config.yaml
num_attention_heads: 2
num_key_value_heads: 2
head_dim: 64
norm: "rmsnorm"
init: "uniform"
init_std_up: 0.0386
init_std_down: 0.0
lr_mult_o: 3.0
decay_fraction: 0.944
doc_mask: true
Each number is 128 + 32 x the weight over its row's rms, rounded and kept within 0 to 255. Layers, rows and columns count from 0. Numbers have three digits each. The size before them is the row's rms in percent of the matrix's.

# layer 8 MLP gate, 320x160, rms 0.256, rows 0-172, columns 0-79
101:082115113114109183143101160124111137111136118131142077095105176088164129152111158146165109120141149151159103122161143144088173145099172186125114175087163137176144104151095131134147119189158144094136148135228106092145086093138120097067147151
088:106138113105105100130159114185145088114123110110129193136147118122087116134103132095116129152071142155121101129108117115181132133158154095125182067087105119120149163085188120139176134083158152099169137055201119082128160170162125190169070124
098:154093136152126091127127129079115149110088166070063178198042169096111133141153139173200117115133136125109064032187104167107144142145141129073110129081142144096116160143117124195117182077124209119102182187094102106159135142115174094142133118
103:188177097108215142148133153116152135177113133099064108184112161077133160127139121156072143131188111129162143131107170115092129181139123200110098156152111094161065095179110104151177122070150167134078135148132162118129169095087109122076143083
102:137151152127112140185125152126132082143145145152159123085121122113191098122138112138127164177091147131123176098153154070139098134174128151117212143143137110168119090147115140142094100110143149096163049058126125109090118117103131051116132143
101:101216136143124146133174166073124157095134134120158103053123136164122170086147108079135119112133067122142082102137173085159121097107141134156106077086114141113104179110152179154129131135107146173108131108072144132143162048107155191151198177
101:107159084072118162113217145115088158143171136106152116091085099081198140151096185084147068170155158135100088101181177162078163104101085080149143116164114161129122125090090125095106154071131109179182092114067142178137102116126151103087123140
105:086134073111131112136119128178135146161107135126181117125123157190144134149152201161139145173127127131150067102166147151162112195119174143119136121181164121091149105139097128154104140162153103135219120118157120136207156148130111151123142165
092:123141145119163153095122141105155086185164156148117148068135132076108071137137134125147177178113150071125140208150080127124155142174117150103169127093184182118131162115162111122108072138137081104100124141107118122076149164079120175130138118
091:175100115142161116139159165114144124135073175099167136111158112151169136171092134146144082088142118127155132170138168143089116149148197142131166101053138095190158118208112109131153192037135127128022174116104152109110130099134170104174130134
098:138164097136108154090125088112166118165107168115099096138165144113094166171147174170139129109148113087156154113125090131115072076097183218124130135142066192114131103157065144121131151127058191127140109114141090146167129199094112110109124154
098:114140160115133165098157084133129071111145092128067074200115134084164157082141101135101152151181102100136135102155114100050194094115119228171108108144069174079114141154152150148071121085184163076162174115106118135137108102149100117141116126
094:125155114109105179197106099129116098141199105153125094143124129123130125138104164097218130107073141165077119156107113131121181187127156163133055176152156122180121110148150124102098102147099176121112093125122168057116125166113134112109152173
109:114168102125027197191117133216153172135116117084121096130102135116125112109144142102135078112134176125121124123086055110145123110159079126128113130138146109156195097070123125146110124110109123139116130193104177079201113093111141165160188162
097:126175096116112119120101198151111145169166069147224105136142123156091139078147106129167180138145106150151126109079094128117154127089078103159135116163102157144146125111123168123115145172163073109164183109179108125122140089095129069109151126
108:127138128160198135117099172086091144099107090141122180158108099151084177134145073144149105153034118128157088171096128159118092157086171090149121099133166172134140152150136168104117106114068089153179068094112127200135170164130103080164137157
112:144122056108175119116140154114181105145109116109139190151117095125070145138056130150145134132151145152136125100150160150157107111164159148178155135165189114082143154143113091094098091192146151139107119134124116123120104105187167163103115172
103:071109127125156097099141119069172099118148117121101132135151138173096117119166144085159079127099146133180164175127152121080110126133109225148156131116054161137103124162100068185128080130129142155126178143128134094091134115112154126084105142
102:140168163196167129136102204102126107143090152126153090097113117196110154098114072134199142136142128109162078093133072161152086098116145120172163114084092101115128087118083168121155172128132120157165153131132060053104114114132162100138119183
110:128115089161057154097195159124100090091195081122120111149121166127176132126160106145141102100168097132145166153130200102063128182102128168080111166104114120108158170101111174085118166110142179113183079068104163143187130134115099129110165157
099:161105133170199146074133138127195123132132098153156135148150145171148133115142175082101151073187075127166181110130182138131100137136159134096116208116137135131082106171136112147116149097104100128158118089130085127061119089123088099143182152
100:131124145131102139109204140025139098093096131144174127088128108142126121152115076147118078179146056158160125142110131191103178070134157141136139107144194130108131115116088156121118176096168154143110093120180141147169068076089170080062117168
091:099119141107102157130173116166166136169086082147047158157153151138047128107129178103114109124123101129174136120183165098163168136136167073166120128150095131114129084113183131100127140115172139143096088114146151105079094127104124060156152133
095:150110182155090195072115158143102139170149125089142124133189086081095131124085108085132131104117122110097139153178100108188083125138172156131106173085106190129126089178108157104195169138168087135133190071162114120121111141077148060094127198
105:110132170140149120125177166163134081059092132149082081158129139167057145097109076124167085138118157137131099123114164119111176105072140081128113106117136094160168101148152159143100146133122174117205103096164164109109121105072138152184104183
111:137092149149162108071117073149139143108165129121076093107112098093125161132174176054121206133144145111208055135136146159094169149148130118101135066073145083075088106143174135175120118143132066119150127042145119121174156093121138175159164149
102:151127091116072160110109121144099093132117129108187129164103171078143091114060173155117108118124133146124090104084152131155160095169153135182118155139115156138140126118157174146130125116189123156075074100117134116056052105107161121050091137
101:139075123118079151074094096144096188155126109046100183064093121132123154121118129082124171128164139066183095112163105192123145144199136124115168221149122058120086129097178190158123129105075116147139104153141165139091059131144142119156132136
101:185121220168143216112139137166140143087109113090144142108127090168141109115151137130177150152140130143136060118049127134118098197122140160147144119077126157147122175063149076146102136131168171156111117081110151130117088117123135097135151082
105:121140114160108150127098110127158056204079165124089182178124137122092121146138134101117151146110115133131108106109181118150116120123104177175161103149136120087123072172110136190135187070154150101122099156090083133153108142110137114156139165
099:138156126117091113108161123116182086174119086160081163241111154119074145148155138102150111174169105082089172134151120149093144075162113117139131176163082091106120102086172121136113180103198180224142091096156134107156148075125121153098073108
091:167169092089110177086099146213040132147134145143087161139081099129125171122132110134148149166169126102108113114137129128112143134111135170147227115131105070163043102092113151142130133109142136091099112109156115139158092125106135145080117099
093:157164141104068110130097102143139099191102168158153174137148131117108151136161171133147112143194158152116154123117130141143077149121168111105165058103080110154105066068106130111145137125105133145076122083144105126182166156085158131184079109
098:123133131131147147168186143165159087143131122121096161097113097101082155104114154201202125128095179148119137255121134103160179108135088136104111074120112116115141087122117151122137094163157122125153114127050165108142134176141135145145128157
094:188114086167157105120117090119133133145110078160118090092106136153146148078075139125219079119090187111179084134115133180143105139169131136173107157136089162182135066117086118120127197125113092180117117142156153148090108123124102151138102129
096:196126118086111117116133162126155084095109148107141145132096116099144147097154051121135172095107109099176090131124057160110086120089120126128051139075073090188150148114076151148107103157121093120170164139165224109140179174184146138157098130
100:114154173146195139149082165108125132105149107169154107182091206104124137125117109121094106097111135101118141145133175107099144128131169145143163183118089133182144161133102137114148121161143113134081143038120133150098156157142129161059107104
092:146107152112126093174169162128188180108081047112126151188156145167169135076109149125067082108137155147172140137106138100169104153139062122101103082116118119102170141118101186106097140182199123096102105087163127136119105080116177112111057115
105:171107087117132138091089112132119096107112137094133158099085168101076166065140078099118065144179138156130124078124125188077117110066164108051121154093128088189130133143103083163047120101120108124137181126141089100171094143128159103092157136
093:127111148116116159124095101150189107169134131138130117168098085119094113062073121182140106133121197096132115128118135110090115095120151159073150215095158133177167123094107071128176143061136165123113158125080162153159104128088135143100154128
106:092125124097139123143081170161186153127108121109137081065141105180140179093211161144112086141180129142076094078176102125137153120139116096125103102132161132073126126142133153103100129086123125120145165134129145116137090116137217120161149108
099:159064119092081146182163087147140060141143107053101093121121090146156148123156054122102137116113084069082097170155150167114168145113099080096123153179119088154077092090138188197127137118115122148144156141091104194129145166094148111059185132
096:083131115091090115149095080141176148135095144153104091128140110152164125134123117107187098120087083092072129100170109170121151180163152154089112121129107092127042167108136075096107139148146151127180143164130118121089125109129090197150081161
098:132134132100132098148171107073148143166065167098165077141160150114108168132119122165130121168138132118085119148156122153143142152096158126136132154102174164123119132198108151126148137110137152171120165117151166052113105087176181117169155089
101:168121144118117168145143057058152087111052128156167114142125123077091089102189120153184072175077073178128129098102184102091114149062143202127144121119071171141095166173106131151106143122165052148136145118095125094160120098136148112166105094
093:139173186214151084167120098083129128141138141176093123129121161108110165074133163125132119100148116163100143128107167106148128119201097141152149137123095167158165036227128172160170137102153108110110135167127089202123122030079125112075151130
103:106133094116157172115140094132133187109108135106110149087178163115061113158154151156116150098134136126134144115116150165127132166160081155144151090081122148137149180097086107118144171072135080107151108053157070116162136170129142160077129194
084:045129117114135095176117036192065085110129149120122145184133150111168147181125103156138138121136147140121068166132092120145116152085112097162140096071161107142104199145150131118158113166160135201145150117146151118156102133105126120119103122
086:105112103112094161138142142072172186150112123138155163152135146131167145126085142112158158113100194100127151129165163160118137093121126128161111117149078159103159082113151107053109107161131137138076063151126126129117072129123136126135181112
105:073160096165102053106174113092161118129110091141078088123095183177111146145173118126133141150104089147131118116139127159087151159073121128210123093119090216098093165170125063110117142096176193115145090143135112144136150107118120132172076181
100:165094110144164079161127158123136109202119122151169123106102131158155161154126104107116156111139068114113179137117142159136100081098057104119124081164082034156113129124137128153129113081160177089153134130102148118115076149172182113113119183
101:160130098177129076129130165086126136148083162140099156128140161156177225146084079102152138141091142116120153161114095153127115119128115076108179128152172159054106123166112133094079131123132129116108163127107114137113128097180140052121176121
100:123144153104126108103153102093154105094099113146091120105106111140130162147126101116128096112164176151105114060121129116133175140182138140100093117102142147135129193065164086162111134101147142113160149096084102155074121070092119169137191132
100:131056111072115145155184178147117080200115090168176106130140115116148160092156120125126119132146109090141110133074101107126109176103155065155082158159154152074122203090117137106157155103136153124177122129133119092115149171111092161192092126
104:114062155128087146087110132141103149109185158061116122163094135108088102163117169095145166107126119111138124136152098085095137099155132193071133084115140184164081126112090158166180176122115148141173139136105117103093099127151143086134125131
099:132130116171180077105140123096116140148126145161105116108130096136118157083155169111150126097102161107138107157142222100110139077204108088075143161100099199069159140135160146074172114156110142168069126089167132123177073119126116076127108151
102:108130080144069126113213145184123114110114170133142143080128141104123154137088089118089202131024179164136133163111175103094114116138100154103121141118071086110163171107182117100179152140165121108082091101115087176115172110083108074184147148
105:146142099053158132151087099122169089189141072164169107152108116140149143121124097110101067139124150185166107101185208163120159165175158142129128129110152136159171134121154154166120105158171070103104154113119083125114138126134117179132174141
103:104182131100107102133061142102137120077112134143143098141064127084095121152174161095164145122078100175128117155185117162175166173110161155116120154163080113122070133130133124075094117096126126198149132158103097094114190136182126139086154192
109:185117196200205175119123132160196166113125154088121140095115146107139110157175053135108155111137165143157133160132156089136165184163163066120145158142134173125117105150142165124088107097123120124112198079136096112133107181157124156136216056
102:131127126136148163134116119115120123113094164093104115099080080086106158158116145115105073146150128156187068102057159110118171066097166116172162120058108188099100113112191121128098125118127091098096120117110118137175152115092167158121136137
094:131131128123129152155158120132167162158208035100156184133051108153138148133084085094124159103121160134144159144087083076148127140167118180153111164199096132127159119176082150206081080145170186100085116097158160126111142129139118154103111132
110:143145110141090086118092109137102091133134108099105119174169092161179134077192158092148137134130154116085112109110177094156098109074155174119104162083083123152133121115112143184096121086144146187104169090068145108178155096156114106183092176
094:138176143186152081068102154135123124137130133113128128080146132113125201154095100101084137138162165075114082115119106190101173113173114149195127060158129154099109140101103155148183088170160120146084143188146104138145139122131142130083146076
101:148188147135076218167142191172191134133142146105086108127076159148208142161143100135169086100098181140109160107182101170122137111129139104136091141173147170176134105116166111134115121172084113162170081160097119098143125142141188133080142150
094:143122088105109111090173163162116159150088112163121132107113199140130156049120137135095065120119102121077156126101110167042101150136186089114110124139141066116088124115107159188061142187103156130095110039089113123119115147121138113143116097
103:206171095135089123131116136101105183084111166103145095185079134063098179133174060123047056129153101158139084130114147101115100092133148074110125188136173159077112092074141132108116130136142145153124144106126126110142105097124151169126078128
109:169155118117122144123104182107106143131073047116087135125137114119090133133130062147068131064148129150179111140100139168095110064162114087084155195134135168151120136109133125096131092166151119116115123163101105165143113168128132157104127156
097:153158128113084090150137128191146185116105095109163106080157070158101113128056158084129074118152163169136108170155120116138141135116125165062122159078131174130213146101105089113148092172093118136121172145112135147085127137109164083073146147
098:114143119152133124131086073118172146175128147134107152117203113064130121064099139128167126141056139136178132062053122083114096080116096143199100083151089144167125158146095107147148165121135070132173174132121167151072120094148147131107136155
099:101126139085188167138122122171133129149157104107087076140123110108133148098190103174124156100166059134124166135116147210054143127133178179095104095157175165100148132143097132127131116168124168138154149082130105129102106152142041102155121141
104:163116117127166056103141106152155149073127165163154125121102082146108121043108154101113123101153135157132148107185165096083117100148137112108139131142106119132170191111098103091196161151116177127150134115099141100150093157161080119145130158
091:100089106145086104133074146110119083088079145163119096107141089138138091072132116092142192128099089118142139157185118176124153082203086077107180180128140112144119155130130159125144164113079099093079175102115083121106096093159163118079153130
098:143133158117124141144144094129133158112091179110131101127143057095126124175113097123165112088141140119108119057136086184082106109103110111143092135134135112168136137144126058143127167082149146118082088115163110078059127139075137109124123144
099:123125176155099095152124136142133137107126173105116142085169111143160117126126132159131164162102204151139097142097135158132122055074202142082128149147108087167100103086178119162091095150173137115081152108105163123131141116101172108154152207
106:160091141104151077146133121160123116152094148150139108173115111133136176152090124176123181092134122129087170120114061165120087150063142122117068131111114193096163192105176178115145116083088147119113150128086131160162131167143165097161186102
087:134162155123116098125126133146155080138086155148156175173058121144144124115144166093103114176209106121128096102149159094114147093153105148142146163150147144071082105069124127117176139141157092125062120107084162130097136142128125117140066147
105:132151113125143108146077130156037162149123150132122076115147114121159144148159127131078133143189122103125154147082114112142217162138130146165149119180114117089179141116121128107169148066163125133138131096142122122190120016153086135125136137
096:135092181109123130091084178120129156126145135144099144123141107143138121128120167133158082173170090185126086055081117188081113120069123173145155169162184200133193167140149137117139139086119139138155067138129098147109129077092118243165155150
101:135124041140138147090136137143144090133108191140121119101094096115161112116143064129127099067154117161151120044125116116126156058173126090098107122201205129066114105141119144077128133096147177183171163164098160177071119155083166113118145172
095:113125149079134106149167120131157071191110110085141104154184148135103077057156195117159124144150114065160131185151063103108147099165135124138196136165110083102111135132154176037126107137177089134173116132106211123125136141143202114153147113
096:138173164121149059123185144132139133243135104154089073131154124080076128104096129158121170144147135140157161094117133089077181112127157191125128133109160124147105128095170151155123142073134122205145114130147167130072174141083121188114141115
096:178147151140134165144188113103154115087068126121150122167096128128174160100096115082128135110097108104147139068132119127142167170146094161101100110098129162121082139113156071110125067146088085105190145173255113113135098129143178145163105135
096:077115111111124157157151085129130183108131116180119186136098110079026123170152131125131146119103100076148159089120129104181152190079151128124075145121122175145194128124152147114102130079139108131124103117126096078068114068109077124185128178
104:139169153170127159101124168081131153083161102158126150148154113161128126131154120120148121131111111143171138087079134095156121121149121178156196128129134122128148155107150181113123078107056088174120142120153158107120125101146103121143143144
101:118171141134136115094065110165163134129120177136136111168111128128119164122116131117107180152087147178131125160162132133171123114200144147123150146133079233138143207136162146123139093085121097151070174106120099097146117118158141161156090145
103:144139087155128122111122136128097100137051073122108156129143157163110153178109149067092161127101136101144135147194125153088154120164220096134161091113110165106123071081085094148152083158161126157088137128070178129120126091086139179119113052
094:070117098155116125146110103146110174174101134147128123123117063100135140147082176092126122109103175101143106206092159122119110110118113164111111166123187128182109108183116137140116088134113119149117081125129208152089126113103106094062125119
094:128119149124089206138138061101193124131146058084115154057090126109134137146143125132121170132163160108058129169130086160103095186127101141164181189156128147162194138120176098165111143139073115123122124106131127106158103159124125128122099106
104:117108107105074127165153077151067131135118074114114137137147141143134129123133130153127128141111099131176151111125116188117167091121146179165172046124124106152130181184145080065091146152132133128109160131090152168142116141124153151117089110
096:120133099147070159098057129158109099099098114112190138115192142177230126075145126230102137163081153127138130121092173097092130162125118061160147122117139129139119164102094155118081113101127112123158139091126137148070098116114112119093144140
099:091148192156155110179081196085093139110171126062149157121146127112091131127129126082098108155128188105115112121054109136155147164161139149098143124131108136108175141136073189114103137138186180090180109116160185134111115112074152138110144178
106:167136143089080137066168147109095163150063125135147089189086138084128148131148144097142113182085155157119120094111156119171132138118113108067104085173115144107156120097117175149070148124142123072149141116120173089116151213084121133122155128
102:149143133158094127143066145087115105098148144134165179131141086173103195078161123173133114143146059058167129139127120181079155152135190132121116117139097164086117132170120150138152140148121137140085123175084104168160153166101159119096203118
104:125118053138127134085103156121195120115140118092112107168135129110105153087113112140126132128107088100146173167146165149147194160098173149103122117126136075187092076157108121112141111182166077142135068105164086128061118152173180141144084107
096:172169147127114166173101108074183128096098147049162133089184135086161132116134121127074102183113167111121184115115167064151159060116143126182157145111080143139175121078143124160116146137102071135198087159116130142165151106120146125092123103
097:107131126086163111105151148200084113156122117113151143120055099119142135095181176141099131119113122141111114114176113113076122110128107161113150160189083153134057133105094145125123113131125131121079144187180102153218129143154106094133140105
099:170122075164169080114158117148210132079138133129113162127096181100167136095090129129086159122118097089118134147095127098138135152154091092126149099149066087156069200147103116191127145132146072095137088136200120160131151118157079119124135154
106:102146096160126155153194154159104101190116101105175089127166151118072148080125066106157090114134165136162118142127141168094114200150171128148116167095103171162112114139139115174157115172133124100114067146103144138127170162147166118159082173
101:148162141179140184163147154119179096128068103113123147128127098070153086080146109121085134072110167158144133100166142189123077120151134091125129079086041209169177095157148173082095066120103142190107165092149108183114123103140157104098155144
098:146176184143091111071168129129168119141117137116131115085116068176185145108070158155140113180133211101088149073094140122109176144115093168107181137104123173153080159130121114120128111093147123158096129103148138071096136159186125108066172106
109:170134125142134148165144112130164108151163147179136090166086047142144110126100075127130119163118113089163146111128109150148147089134182178137233151141134159140116107115153139127107156121115090143085098101150088163117147190160149156071091112
111:132129101146084162091144125095097076102144117104046041102107113163137139120140150133101116148119187161125098127181159097154181102138140094150135135147142150205144120124167155125069157077121140120071144073111108189106107131130132113130148179
098:131167124118101078168093138128132068110111157100120121161213161068103105089103116133102111145135128162083105093129101140028191058118108074143100068123178121159152118096176128090073160101087095096128176129078109132140089118164136096102103124
093:104117085097169122126093188174170089116119096097132164131090188066088125222117157106127115078149096122189131129145142165103107092200111141116127122169174225133192104099103089097164104119194178184116144085101196100150114148110140165115202069
104:120106152097088130176139131173151136121175152134103102115159109182125133120116094117091140185092149161146147156147174134128044125141112134135169182100155077115109190174072146097070156123128165128056152129174100127099092098082190156101122166
110:135125060114149121067089149138137121132103140165100124201167095148176169143086116073144085156137161147122202100159120107077100160162145097183091166167100185090164153091133130124175092152096105136166169142166058152086105076085099183109164099
098:135137164075125159106134187198120085160155138111056135156142122121067129124166131105159108072132091126132122185123151104096143160125149151130087156121130147094165159069156143122100136142158151125098097089116188104110123173119106140170151126
094:151107113123197113160082127162156053149141100161167174131124094149154113108135086098110176111150143160172085180069213126170135122141123135135183142095146137131214137129122145169120129094120112082161133108148144144102151134111176113082110118
104:142197139130171141197142098183098126094104130106107036132095137115100155182170147160141157123170130116159116138112098103138190096119155148158123123151126149074115138095134202145143093092127096044141090146140134146097139180096124152148178206
100:100123141108162126154136178129125147144171109085076138111156119159122175094129115132132089145155149216159141087138122122134166084111167162138156122135140164098134120153168113161102129159136109179137055119093138121106162096139052100081123097
103:167132142126103176146165105154127122121134165150055187190103097173121102092124093149118114166113174074142096107178133112184112166126134129081099132100041138063183147153182117145131136102134116069105120080126092105167190118097161117127149177
092:131161120091122141150135131171059134118134137136117186161055118108133079090077112081120114127071151127118086100060098142149151089100128153074155193148161093131100189122181165110071194128111152174131111116143130035129125114156161114120111102
102:130154124130076186142181105115141090080136100123179197168099137132127125127057121174134125151095172119081094177089145179097105081108149130134088134146181209112164180138210104150108128158120093097196130150079128112128089136104101091139091073
108:118148099118130082122144130191142070152109132147163130107109159092169076088192110088132138106120095113192142126070170086115134103187110115173068112100124131121104110170051106155139125135104145155152128096168133073140112087050146150094117094
100:129097089142154104102124134198103083046141119189110163149170075139097161083099074101195087151152091132125151159076153137175098053162123118074140144117124099082133070145131131211144160140121170129100128068193090119133147120111098127137124127
101:107133162146129134109113131130136085161150128129129148178072092117140139090062142121171146069066185138186117099112129176082113103238094092113154106183133158121167073143144106154165069172121121158138159125145091125167156178129119133099146167
101:070143123055067165180114096092146108149124160146140107108178065120130142146098144139112093127135073112171085147079189127165136113136159169126109138132121125066113138188167170167148079142140163148126109131145134095140145179123151137043103148
102:094181189155177075122104141083168153099116108127105117097093094156130104145127131128138147038131090078120155126141156118109143147125064163145118125148166125121111137104139118168111128159135144124108136122162116129105147133142138103070134116
099:095100123130107101115136190118123126120180115095110090193197157135120191112165146090139134157138152078125126095165157153105102138133142094167109150138154154127123118093191156190110126081109162126132112137111159065085106162141167099154166151
098:164039128142138163144168130057116117143129158091146123160080153087059165135130121187097146126169147092173087113116125122100155113185127138076112161125084131113113093140121119127137116131090122170063096109132143161153172121150109174141179102
092:130135161186139109138118091095133112117099100087092179158169101158145124086153097042100184126175105060117110131129145105163100117053124098080131161135092092173103129064056154183137157158121073154132095104106199155119136123148115179108105099
104:096170141128135086139148200134155156162117133124165107120199136135058161124139127145054129120116136073180103168176120121062137159188129128169123100102120143108085163133097121082149095196139136084148128097155175061141184165159151132146130152
104:108133131139103088129103173185138085175136083114170181132202128086130138074118112119100082160074171166179131146191179135142111147158131118124127192159154132082127097069139122141127106099099119138110092155121107077115121098080153112075109163
097:119187121116186165117131124107127103099119106123075110109162108107077097093168176177128143148102154172133085147143096175076103162179143151103112100174083156113099179109050106171130143138111104105132128173109107141102087078139131142136137062
097:142156077115133149121138103138167122131113090072187197174141076159149106113152089075110133110159135117158108090111149060107127150083097119100158167174085113126180127097062109112170130163154140117165088100130091137105207156123135121125164121
092:171206079088107153149157145081130118208150124134156176181139101080138133099125201175192129144134171063138161121148115109109161141180158129131124134140130085153089150119179195115179143180156102157126030112125115125067120122075127130147141141
102:155205133168135123131097148063142139120154052148148154150097099150069168148133092147106143150111107117153127146119113159078113138108121097158149086142157102134176091089120094097076116095137074095140198119153174094180139171150153084157151123
104:128165159105098151124074133050145117139115162049101088105054044105065094096132104119139071142143112120155160116137142118138193073120126094094120115171121148115114141095113115121137097091126129090126119119128108152083158125124155088167110150
105:104121124114152191116157100117133145119150182080169135150130074111109157132115175140094124108146190161122136117173099094136095218153121138155130115136085122163067148140117134121148143131141065158068102128159119087132134082121083100146076117
099:102110144086127119161159186092095131181222120126210126102125122167104133133126136185146137113128104141128061176075126092030159160105125167110104090142147128121120130105162168112143125169123106119178116096122139104093058126120169156184122116
108:136151037135118151111165113128134113103097097176118100154105207121114150089141069145143146173136085115127149133137144144120140155110082145116164147178176141123133136087115105161131189139149098068165072154132115129112146112124141103198047180
101:121141164116189133077176109125123156122130090158185180191158114115164192091162126174182120093118098161143057117145181135098119147179170106137087137092089112111076094171119112145096145115164121157189119140127139102072107103136163087145170116
107:110108064058106118116152162110160173108106196120149186133105109128080123108112146100103146082127107087160132091092145114129133131140138121114142142085119095114171175154133125210109090168139098139158061086186109160107084166121153097143148125
097:133108123103135132109100151141137119154137114166219096164168148131135175164129106134096155132164095190135156119117140133095166167130107137122184120119116139131116058133067108078100159138114135131137145111098131118119135118116075094107080065
098:183103112147158087135104099109181101117144150132168095104116107111181099088168155071136094168148126121116129119160130108154124180164138193134090129130069103173155161180120102104116100099063130059158120162130124077107111126090148131110168106
102:118120119106102192118092059136137142118125133097180099128164092176158150165092134140157153095127090090093114124115140187097129042128086130077110169126145136100146150130099090132079118060144075130131133095181229103127138146128108104093121145
103:111121098079136124148136138115116085126131114116105204199082147189157119163146159143132110096162119114081139150135155132140182120158052136151128125111077164143105113071188131164125133180175095137103149117156191145088143110108147126140135146
103:127121103170095159168116112091121137162167216136136124130141124098131078125059055142154129130143135135128136141122177072152126071158150116137110088199128139109089148133138146140162187159165103149128149095112158106146152181112111093165172167
097:100148172073155170116221065192134180156121145163098172092125153094147167203094101173176141192145173160131096141082114108115116156158143195086119138122133133099152130112123098107135134083129144131160131089183148116138111156089189145148136140
100:151122148132045063142121153162162148178130171065164144110149096155131130120061112173131122143107109071121065100148155073139164094157138121169075101194087106150143180038181135080131134167171138131107070079125176114132186146124152118122195121
102:132122134115162155110119111095126155123114097171188147154111148141094150086109152118093140141086147100117138103120148152084114075132128094109142124133115114167100155070141139142100107138123131095185092136105170132145118132116156087176179112
086:127145178121103110142124166118113146119145185110137142152171108083102190102073051111131079127144137100127131154066182106134105100083130119121103135132058071082095145102184153130199115113167102177107108104190077124085110135136209095143171218
107:140121161125102084111121153133119102093118152158138152157103078138135144102138104132138071144147112130112106129087080137125149116154197151139127106135139170071108200097110121109102128160158171101178093128065157114089187128167100135095102109
102:173113191171145164125119146046191127125122115130093121114136116152073124087156098115111119140129175138137182122113173172141098152106072095111099106141141157117115132135162117138123122129125081119150121152129140083125067095156134052135104171
098:159114142171126135115164194169134100085124131178130136124186165112143137118149140101174131083169145125083091149129128139100139156151088107105117181124148125106090111107148146140125135111095114081061135076106131151075110097205205170141160120
104:110185120075091106121111120120111081156176087108131112155117115156094111117133092149085134205092141091157094180166178124154165180130182171153138133116108060114139092113100179056113121173108128139172144027104126146138140090100173116131108181
106:091136140199091159149172158095163140181102173119148121114150089108164167145096064128124169105126164162122164207089105114172119122126110151130144144171139180132169153139125095107087128090116105202154149095104096144128102121125150134092162098
091:133123134129151138071130183137132130110169057076132096111092106092157176110144096121147080140144120152166140098115117135157074125153073111114137073081124107134155133114153101178133095108178171147105148121114157143122077170084110085132108096
096:189165141094185118135107146143180136175156124154140120173149142146087195074141168138118141128153149148140185096151138159132125098150116131150118161113159075211118069138154109129070125123145124069054114095097140092142090137099131104091200167
098:197162065135182140194135108140119092121115044115129121131139184188169160058169058105164118188129201091120178125134086105095133122150075195152101131110111089099128127126150156120109119138098141112129133097162159197104080150121104176162099208
101:104125156083103119137111118148129144124086156122204116122186104151117161121171092165127159129074097135139080113109113097110134124163134119128151182170130178122082090151158091125098131170098112137122121161145148146101014075208141129108136131
105:176144128171168117119161135159163105167126142182124165137099129100141141135075119181089143134111156121168141107150134095125085173190177116055178115147155149079103101123158108122193193172129153108115196130104165085063149149082203085152146110
099:141110088097115112153107072131089095117131115095107066132081130124191172122122173115186101117111132125110147134153084115153181141140055139091105127117102104179029118113115150146125164110136119173123139124160091068110074115142093116083132159
100:141101151186120088192095204066036182090164146134089142163066089148100110153099068114123134091139117149211128157118131142146110116149127178125125166162125095154103157118166135106166108157153149133163180068155161109118121115162171104124168149
099:151106108081111084119160153138138102075121151145077112112103152166089158081100156151132194136177069141137113127091102131136084078145108120163172128146122114213107138089148081189136124145117169087121070112099152188165128146083206093082164137
092:192118115119110133136118135157155121119079095116113038115152155096101141078144075103092152070168087067149175152103173118112161100137156124098143166096112054120127116105114141074151117149124117158108162108089155097123129133107152176132149173
101:120161046169108093115149187181119184155100131148126068175155126122156163147144134142096156160127180167182112130192127128104109147106133101063193067075090184133131173134095137103116059110132152110141133123108130149153113126116172108086128134
096:139093128095113137094133083065110110140100101135103190163101088096170156164173089095137152130137101170063090117148128128071136143098087066143090129135147098159191140091147158093113133104097180191123093120159137165081135138137097114108135101
101:183178137100119126149174166130125176095152103158115122167089136083079175149112084198074142119115112115113189126141169133162129140093073136080146077170099100157181080139180127085113109150188140140099131110135177090144118109075113134125143148
096:111147151108079097151145117061117149126094142144136117143185114088139086123079137155150166183083188185145111113135112094095130164129077148149129144112123189120165122114108115107116073126129155154131124118037152117171169093134153213128123141
100:135144112128166255130130174054074115094085140176131108156083139104132175151121115101137188118134126157125155094116142050095139127089092141129122084165108209104166133146120177120143114063118112063127032110114170112151113153096103115134100097
099:142154173129097089084128169154085098084167105079161142112133115129157178066107141152149142168091073106089053164097135125183125121145105159148116129134124133145128117076096162107189170157073178123156141113098103097109138082139135123185175144
093:162122103078149171093109151127182173109134144121138158155112098138175115092175129151150136139107157168135159095067123118099149140111098049129100173085100092153163151111126133150069146108133124144092150102152122151173152138065115156134150126
098:155076084147152127096185090116150143117120113132118127129054071121050158120112114128093163156061133131123099080137078120129130179120161122140087144142136158095118094057094137091111115110146077106161141116118136086128147128073148127210122125
093:119148105138132075121086141175087082080142068110167105146128117132145164148076146162164087092110117137129144122127125141164148158133130118137179120133136187114168083155130094133155128101091160146134104115131166122136113153079138152123145130
110:109132100169145112135141141150090220103136115116098161118142106107162176093140138089131147139139210119125073109174168060124180124093123175112082144103096060121147149045083128172058149125168119093104117069134087088180166163135182125158120143
102:088146140078161111163157112109103161119134133156125121171171197132129169119136129107171128086162009066113142145120103177130113095102145123124144132145118193069184153143103154077107181105136180135160169096062107132073139125116138072150101166
085:136129122107137135115112133100135112129111114108170161213083146154073089098137128167139148113068141096183143101139064108093170082168009093140153075118143141140128104087069134172160138170155110108070160051129160104123135108135194148091124126
097:139125078138145086102153141108177137110115127114106166135130118130145120101093109068118100144096150172174185085108144074145083108090144126163131153168124145060118170105087131121091137138114094129135125061100111049148147130180115042164072119
101:160092120190138149135071142139118078132146122146134162120083114123115105147170160144093116065119125170155128151150160134133144149162155151124097150118132141079114168160144127087098092108038121112158142074143155166081081156097128136116156214
098:147118131113082096116144117179162124139151067185101180167126074140073111177153137084186098079163114180134093125077120138109139163153179116104140117119134201095159177094138164089094111141107170116131158117117178111150156130146142074150158121
102:119120158064196107092162102133166159114105137143101107138120083161134143133146158120157179166081157152104133121164171171080113093169066187122174106100138125081135114158189110108163089108150102099098082069173159166119107175110088136186136133